config.toml
num_hidden_layers = 9
num_key_value_heads = 6
hidden_act = "geglu"
norm_eps = 1e-06
positions = "rope"
bias = "none"
init_std_o = 0.0
init_std_down = 0.0
learning_rate = 0.00419
beta1 = 0.95
beta2 = 0.99
schedule = "wsd"
max_seq_len = 1024
Each number is 128 + 24 x the weight over the matrix's rms, rounded and kept within 0 to 255. Layers, rows and columns count from 0. Numbers have three digits each.

# down: layer 2 MLP down (transposed), 1024x384, rms 0.0951, rows 508-547, columns 192-239
# gate: layer 2 MLP gate, 1024x384, rms 0.0678, rows 509-548, columns 192-239
# up: layer 2 MLP up, 1024x384, rms 0.0682, rows 509-548, columns 192-239
down508:118111151101135120104115130131078083133108127151118143126141156146137125135060114075110109115093143149110116137103156141114123158108122100161113
gate509:164112125135140113111101119119105134158145133087127116122147110146191142122122198132104123156126150127145100114111110121152132080109135132113151
up509:130173089134164127127120140141124134148119104162137134106073144133099161157126104093158124115129150113126114134119114155119116165134119164127124
down509:123109117131147078095103132133137141143134130106147107121163103156169141090156151139115146125125110112103088125138163120119149083134142126141137
gate510:074117136127161137087169120110142146072101097114109144126148123165109113135091127154146131145156135124102200137113143117112155150117171127150124
up510:118151156141115098193124106121096070160137084146145142142109113132149138152082161099170151112139125147118117113118148153136143129127193126120133
down510:162102111134120123085156181101172143127118153110117108151175098109118136146118131152122125143134135106118127144116123118121072160124092125113125
gate511:131137109090101110117151125098140130140156135159094136124144117091170128176140097155136165110097131117180088122156074110141158165111110133149143
up511:168147076189101151142111134066124167101164136105134066151126137131104131128140120153126098187117096141128102150129170112087166131118116128136114
down511:123104133112129133145137087132138148128131159134090144108127141120133174118118116123077125151115144133126079149121135126118126116147118119143124
gate512:121108205099095121151124080126123119108111154128147147181131159092143175136130099147113137125109097100143103099125088145129149142110180163112134
up512:099102187111129137123157108137087145161130147094137180150137128078117182148135102143113148135141150140147097065118094146128120127131168179109139
down512:129129104105123159092116131140152146149119161116116111165139193121148143147093138149149159111140109130146111142107129121144091109117149159087106
gate513:128107141156087133116131088140122189134139125158132141165116133108117092116142160114111136157167097155114146128159172127126126094112096120129124
up513:099129160139126095148140100152145183144130114136110118138130162125148116082149119099098117119140149132122141124144120113113103135166105125150108
down513:123129111071137100125150148156100097119117122105110143081139134129118127149134117095153136124083154142147142145106095144146140162119121141139116
gate514:105086105157142161089086129142179159087121159122110112126096132131148155069113141165119100083176152171088090133133069169110124175110128105126134
up514:134112173089127106161157127084130130139113114131121146100150130163121128113160130174138111125132124137113178116138200088160143101149115156131128
down514:138071128101172147094136129149141137123083120143114136155114102151118133114122158191080152120114119158089133125135076188154127150115108087096097
gate515:090121118109139132104155149107138139122111116151159139132143155140129089138133114149129110149179146130093180098106091146143106083115108113119152
up515:136163119149164105128148140128154133150141097119161150091101139103172175117124120133144120146133158139121126097104127124111154143129140131134146
down515:100094151113118137127139116097142158162141168126142142156142173125144107152122156115120136118150113119112111166146067108153110098152085138136107
gate516:151084134193168131162124140092078134114151131159154184119123151105085144103158129075136103103146111144146101154087100124074142134101152175152133
up516:148121158106102140151131165127110123109122152106120182143139139128183084105113125146162129141106134123109111126095143143123155106165153078140138
down516:113129085126139143118157147104112131161114146139132088118157114158098134149060129116134110123126120150129180117138099138097121118081133163115120
gate517:108083125126150169106146125157139088141115124147156109155141121140125143123129167080114119146104106113120110138115150153123137142136108105139099
up517:107109143150122137087131140142139114182128093136131112156116111120124120150147163166121097125155148143158122141141111134162131142130113124130120
down517:111128124087110131153098109106153140116142180156124137130102159109126140189124102106121136101097168092094129141111135115103127133116173140112172
gate518:117091153080144142142142104166115143137089082112121132151155141146126133151096129121139154130144115150111116162115121145147128120123125151119145
up518:140097124113164124142116160110132126142154115121137148124098134136145109112145104131162121138130118080088176118162060118099141117172084088131152
down518:095097123117125126143095124071127096141114103112131107119200147129113120091123123124129194123152139152129158120110100123132133126110121135123122
gate519:157137124126195155087103135114108089169086128157160159104161085160130080127114108162104140142103132122099147158128132109140089199157147119107150
up519:136164110129179144163120064152151089161081133131130148119151113118158131125124142143152127128108135143143129124131131081138135123101105110083106
down519:090142124121148109115124142138104128121131120123141150141138118141143125135137156105106127177143126152104161150121102143129122127134099159187114
gate520:107065132115112144124151145103129107140104132117134152101142093078139145119121154127180139149099109077098142110178141129121146119155134164140117
up520:136078144138106127146120132110120122110127174135138104107133133110134111173123115096136167143088142126129115128163130156130149119122117157127158
down520:159157113118133124131100124124136155133127116114124127141132159140112129114155136119106089116134143141134145134086138115154127133119103100100113
gate521:154085106158095193115128145172135132145116098149101102137136080083103107133132088125132127143142072101099140107144126153105129116141104129122120
up521:118115113111097117081143156127130090133094115120108102124125150108128108145191118138134093139082119105156125077143110128111126102178118051137127
down521:114148159138149141127106146100127131117118135089084135118150137166102152168106130144108135131152099136141121139153152148158130156081090180104176
gate522:162125104109137162125116129140122176072124122134175138113089126123120145095103114123120130101080092157187132133146132113120091141131146142082103
up522:127082119108115135120094149117107109140118136115122139154138157136145133104117157103170103135133130151140134121113106122116120088113135082166142
down522:148123134159110143114132120175149156105123104144165121075161108101118130126115104150104146122095140138145122135146182114165100156134119134102126
gate523:157162158112100126123110135141127127129128118152123152104120116126136121103101109125101149143127162179125091180107137160109117133137156120154165
up523:134072125137159144171112134087143111152150126114150163163123127123159149150132074134118116155134063092119107091166111107116112095150142162167121
down523:118164131119142081140119102143145123104173140172106149078094122129108104117103132131109138122137165120121073173106126128124134148118142081121128
gate524:115147140111133148141128181129126139188150153135124148143117139128108100155142106118070153122124130109116130117139121122101127143126126134105114
up524:150105151122101139129145112162127114090099149136152123090139138141137112110128110129141133140112141139159176136127130103155121122120131150143102
down524:111154102153121136111121132121144126158137120111112101122095118122131171159140117085121149128123113096127110104132125160111156139131145113156138
gate525:122112119124103121113152145083127139149116155135152124166120122118118138117144136110117109091135142127157133194144111129128128143114159183084112
up525:086072135148106146120144098138108175113091109121093149138157118112173142128124145131161141119155078130148132101120144133146097148124133090112094
down525:171166113118121137101109156134155123134092109158147101136085107125086161133157139137099090134089140147105140150106135135091139128134133169152154
gate526:107112140131110106128151115103117160164096124140140134137159090104120123119108116143107129129129135128092143149114119105145133148143108111096100
up526:133127151118118135119104129168121073106103102126130113104110132135111118138136120081116159132133122143132156089119161147091130129135111144131163
down526:116159150112138151115165135099137152141150113143149152128130112125182128101101114132138146109129109127103075133155107125174111133146146138146148
gate527:103102170122093137091140121153130100130131121126122133132120156104091147132130128138107141112102143165134137079147127122143143146150135120117132
up527:195085128106084131123122122119154091144141147104112114113151130097164126095142109122106126115105091128132097099130090124142136089139140103146125
down527:115121116141150122159152118105117146134158160125137120163099099169140135133132123118102132172142122141157093135105110129141111133085153139149110
gate528:075105200128103137134138115133138134105093095132135100121091142137146104123129171123088111116125123107133133149121127079166108130099135182133178
up528:131118123100138143103154136123134074145102092151146106116087147122098122118140147125099172134127106102128163129133157105171120117118135135131178
down528:163153091108173092129113100135075122159108117158094135072142123127139142125092098124168144131128083152070127133130100139152135109135119051098079
gate529:111138128140139128119109125092113129137121163152153144111138116128137145141150138154107108108130137180130124092132126112118139096100101160109157
up529:101096146127170115146138121091109122133156141126125099156088110121148115136143143098148156119092110125109128123121116109114087120139182108130103
down529:124108121117119128129108132127168117149144146145133145082177160120118163143108115159118104133136136143096162119161132120141168128090110135134172
gate530:111109181160161114129167142118069131130133143120155149115127153123166148119121127129085110114128093107087163121138112134115159165127143150166118
up530:115161151187129124134157133097100098109138129130117155130124135125104144135123115133129122118129101142127149113122103100110118120082157116156120
down530:155144103101139146103092139154175131170127092095119077177129121105137125165079176116112133101109125117176092094117155128124088102162062130064105
gate531:132155167111148161156157157090125133154125151119126149109154134125119101115120132105154166094091130137086070143106111135157127160092078146151165
up531:111125101151155100133129094131112099146101104115142136148180123159116087147128129131126119161111053150136139135084096107096091135156104140125167
down531:128115147110100131139140109108186160132169121146103161111160135097155153117146134111125140124158133102134109130143123110165166116121152126146137
gate532:129145121128124093111149197129102173117179093127157160143101119166145118113113128144100139142163107112111096157140090154079144130131118101122117
up532:108097123118151133119141146097120138130114168135134136074119144097112145129089104114111117155095139108118115167091110099133144109111103168128117
down532:131168146139083120139134114146161087115129121124119126148132099141117147103141166153149132114171113116151137107144117104136112076076150107122153
gate533:155133122131133098126139176141107087099154114110087120140118132103117104073162156171113186136148110130128114099110115095101130136180087145157185
up533:147148139156091096143092131130114124110139126134145082080120133118124115114115161170103165132140138146170133110116137165137082099141118138112165
down533:120160127092118154128147109150155150133099114153129160149169157137133158143155114131144107116129126103083124139082138125128154162121145182102095
gate534:147125106186100075098147139158103140145106158117148102089119147119097169098116170168120118144124145143066112099127134105125164127120143100086173
up534:130112136105141125119174112083093101106102129165144155097070158166167126105117098114075122115139117093164142110171148100170146152153153172114096
down534:154133168102105116148129109129111147109150104101114105109194143106139132163141143151112126131103102150103145142114151122134132124170097176131115
gate535:125139101094126081111093139142119123123087137128187132128134121113118072105131151104115122144102127129103187074105108116104118137135128103138075
up535:145169142152140139158164090078165132151145094113105102114113092130155163124105106130127120108097167122099120097114125120180147125111136189135147
down535:108169084115138118098098179133101138120103135162155148108135132126152102140135154122122102089130139109095139120138117112084161119131131061131142
gate536:147124098152118153083125154124153147099110144103114098129082123140132159108142145147106128144169152127121096107171126116129165111176125144175151
up536:134105164091152177135163138115149176141155166129153141138136126123173173124125137101099168171153171141167107106108092140126145141141121084139158
down536:114134117136143121134108147130152109145107115135095169144137143066090115152141108139168099132125114163109084152126179093125100121135149122113144
gate537:137142125122142130096151106134122088141139126116164127132112089128103164127128115132133103099112097130119150131131128098138105140138149116132135
up537:103096132150080093130093124100137103112092142122121132120113119120135126075143121139119149108149122126157075169131100123149132121091146133159037
down537:144145125079156166098137101155124147145167114129142117134102134161101124166081165136131131136101133140120151081118118098105130121178134134138156
gate538:092117165117148126119132155126126141177143149092108132120113172069109124135100145135175162096113135082121117089139146109079125201163163129135140
up538:140127164112142106102128099125114103133125155147083146114144093057154149143143088144105175169143101175132093184174133125112098108127133113159121
down538:179089134145136134170130180146118136139119108130158117111122125128147102124150122148162114082091073077184107131076070106097196155138117104091103
gate539:113113165117121117139118150166158137096137079130118116114068118170106195119121137085143119150137122100091156106099126119118084133163154161128107
up539:101143101134103132146153147151156134106139138171105119145080150198147126168130084107187119141121137117124103126165116103107136131143122159133112
down539:155128147122133133099135132137133114171119167156150122133151132090136174110133168137127118137131125114144127116124164166147101142116163100089189
gate540:111141130108124118148138099164154102122139147144108133137108112136156146201156125101133072143122164129150138133125110126131141108119157141094123
up540:118112116124125171129126122161120136087149122138121106130094148095137178123096137149141096147151160113109149151142100133121130093112083115118172
down540:137137141142153078124137150110136066117099127143135115120155110129095133130142085098110167153124138121188121141166105133151106206131146147138067
gate541:103084098107141133132086145095116149092166111141132101091123113126106137150125144098066119145113129147119108169120154113143156123128104148140092
up541:151121149125099106078139112113092112165101148107116078119177107129117128069135122114104119108130119147118102098146105156137122100115148108152140
down541:096119140145134135146140155099163139099130101161144106153116127143151129140176072137093150166122156128142121172177148137132159124149078114154089
gate542:131108144166084126129121124126129103105113058080114158128120118098123152095162084129119167158111111114138160122076121177147132145113127104142121
up542:161113156141108082134116122141145136168149118122173125163096101114117113151138112147116143131161137156152113132136146119121119113109123174147142
down542:084102117143127128159135105157109151080153126129110120112134110057137127109088119133138126128155161112185121116105163121127111160128086140125136
gate543:083126112157150119156150138110096143113109153123157146090141124103110151117146131109155128131146141134134134148144106151119113132172147164136139
up543:132129123117147141137115116126132121154136137118105094134094116127152149111145111138121111113160092102096129129122160136114133079157110126120084
down543:148126147149132116119115128151126095093107158140126170142167111130128118142095172148129118158083163132123135122120101144135120126125163147130151
gate544:135118144158099091161125109155158113121124102193168114098086129103094106176119158180142110128140098112114130144146120122068084168107151055154107
up544:122117149168121101147103135115150122115128108151147167125128137120116142144154145105111076101133084117127127094158132124125130120140132177151148
down544:173130116093101130097139118150126153149111161102137118132138141180127101152117086124090147104126144147120090134123113136165151100114140146103103
gate545:124087120114120144162139125136125132115115111114154091163150119086111146124118123151137118174151157088133167119119128165141108110189123112128114
up545:084086127128115109127100152155113169111159150101158114112111162116115145117117122092123145145132118125125176135116118144137119119106128168148096
down545:143128109130129140136118113073142129132112121156107124129094086163134132103106149133131112149117161154167103139145117124124138117137109076124145
gate546:109151143157119162132101166121141135149106136122135099146111131142154137107129128127109147102129083146130131113088144109181149104160148103129153
up546:157129158132153144170128127106148177084145167116152165115131165133098147124119100103125130173177114156099145109162130103173141123110125100109129
down546:170140142171134138121091091149122128148081105156126133128119116160155119125114128164083140098111132133146121167091144162169101131153183137163105
gate547:103106121154153122105143151067109152089148158119112147114100115129130165145154103171142132127075144105151131086141102142134173150126127126135121
up547:107115107138168063099115150144150100140108053126120092109107143106137127126089092149084157152134139100038088125132141136098112138087123111132127
down547:168155119175115156146123133135121206121097163104125127165137134123136131143147179139147137102114142144186109119110102099141131127124173150101121
gate548:142143111117120087136095116104139125148128113118133130110109168161106160086141131147146162090141149147113134122133128153130145138125068085136128
up548:136131129113097055122098108118147140104143117083116145137148107148108154130129127130143135080128093126135155135109097101100135154143128111124128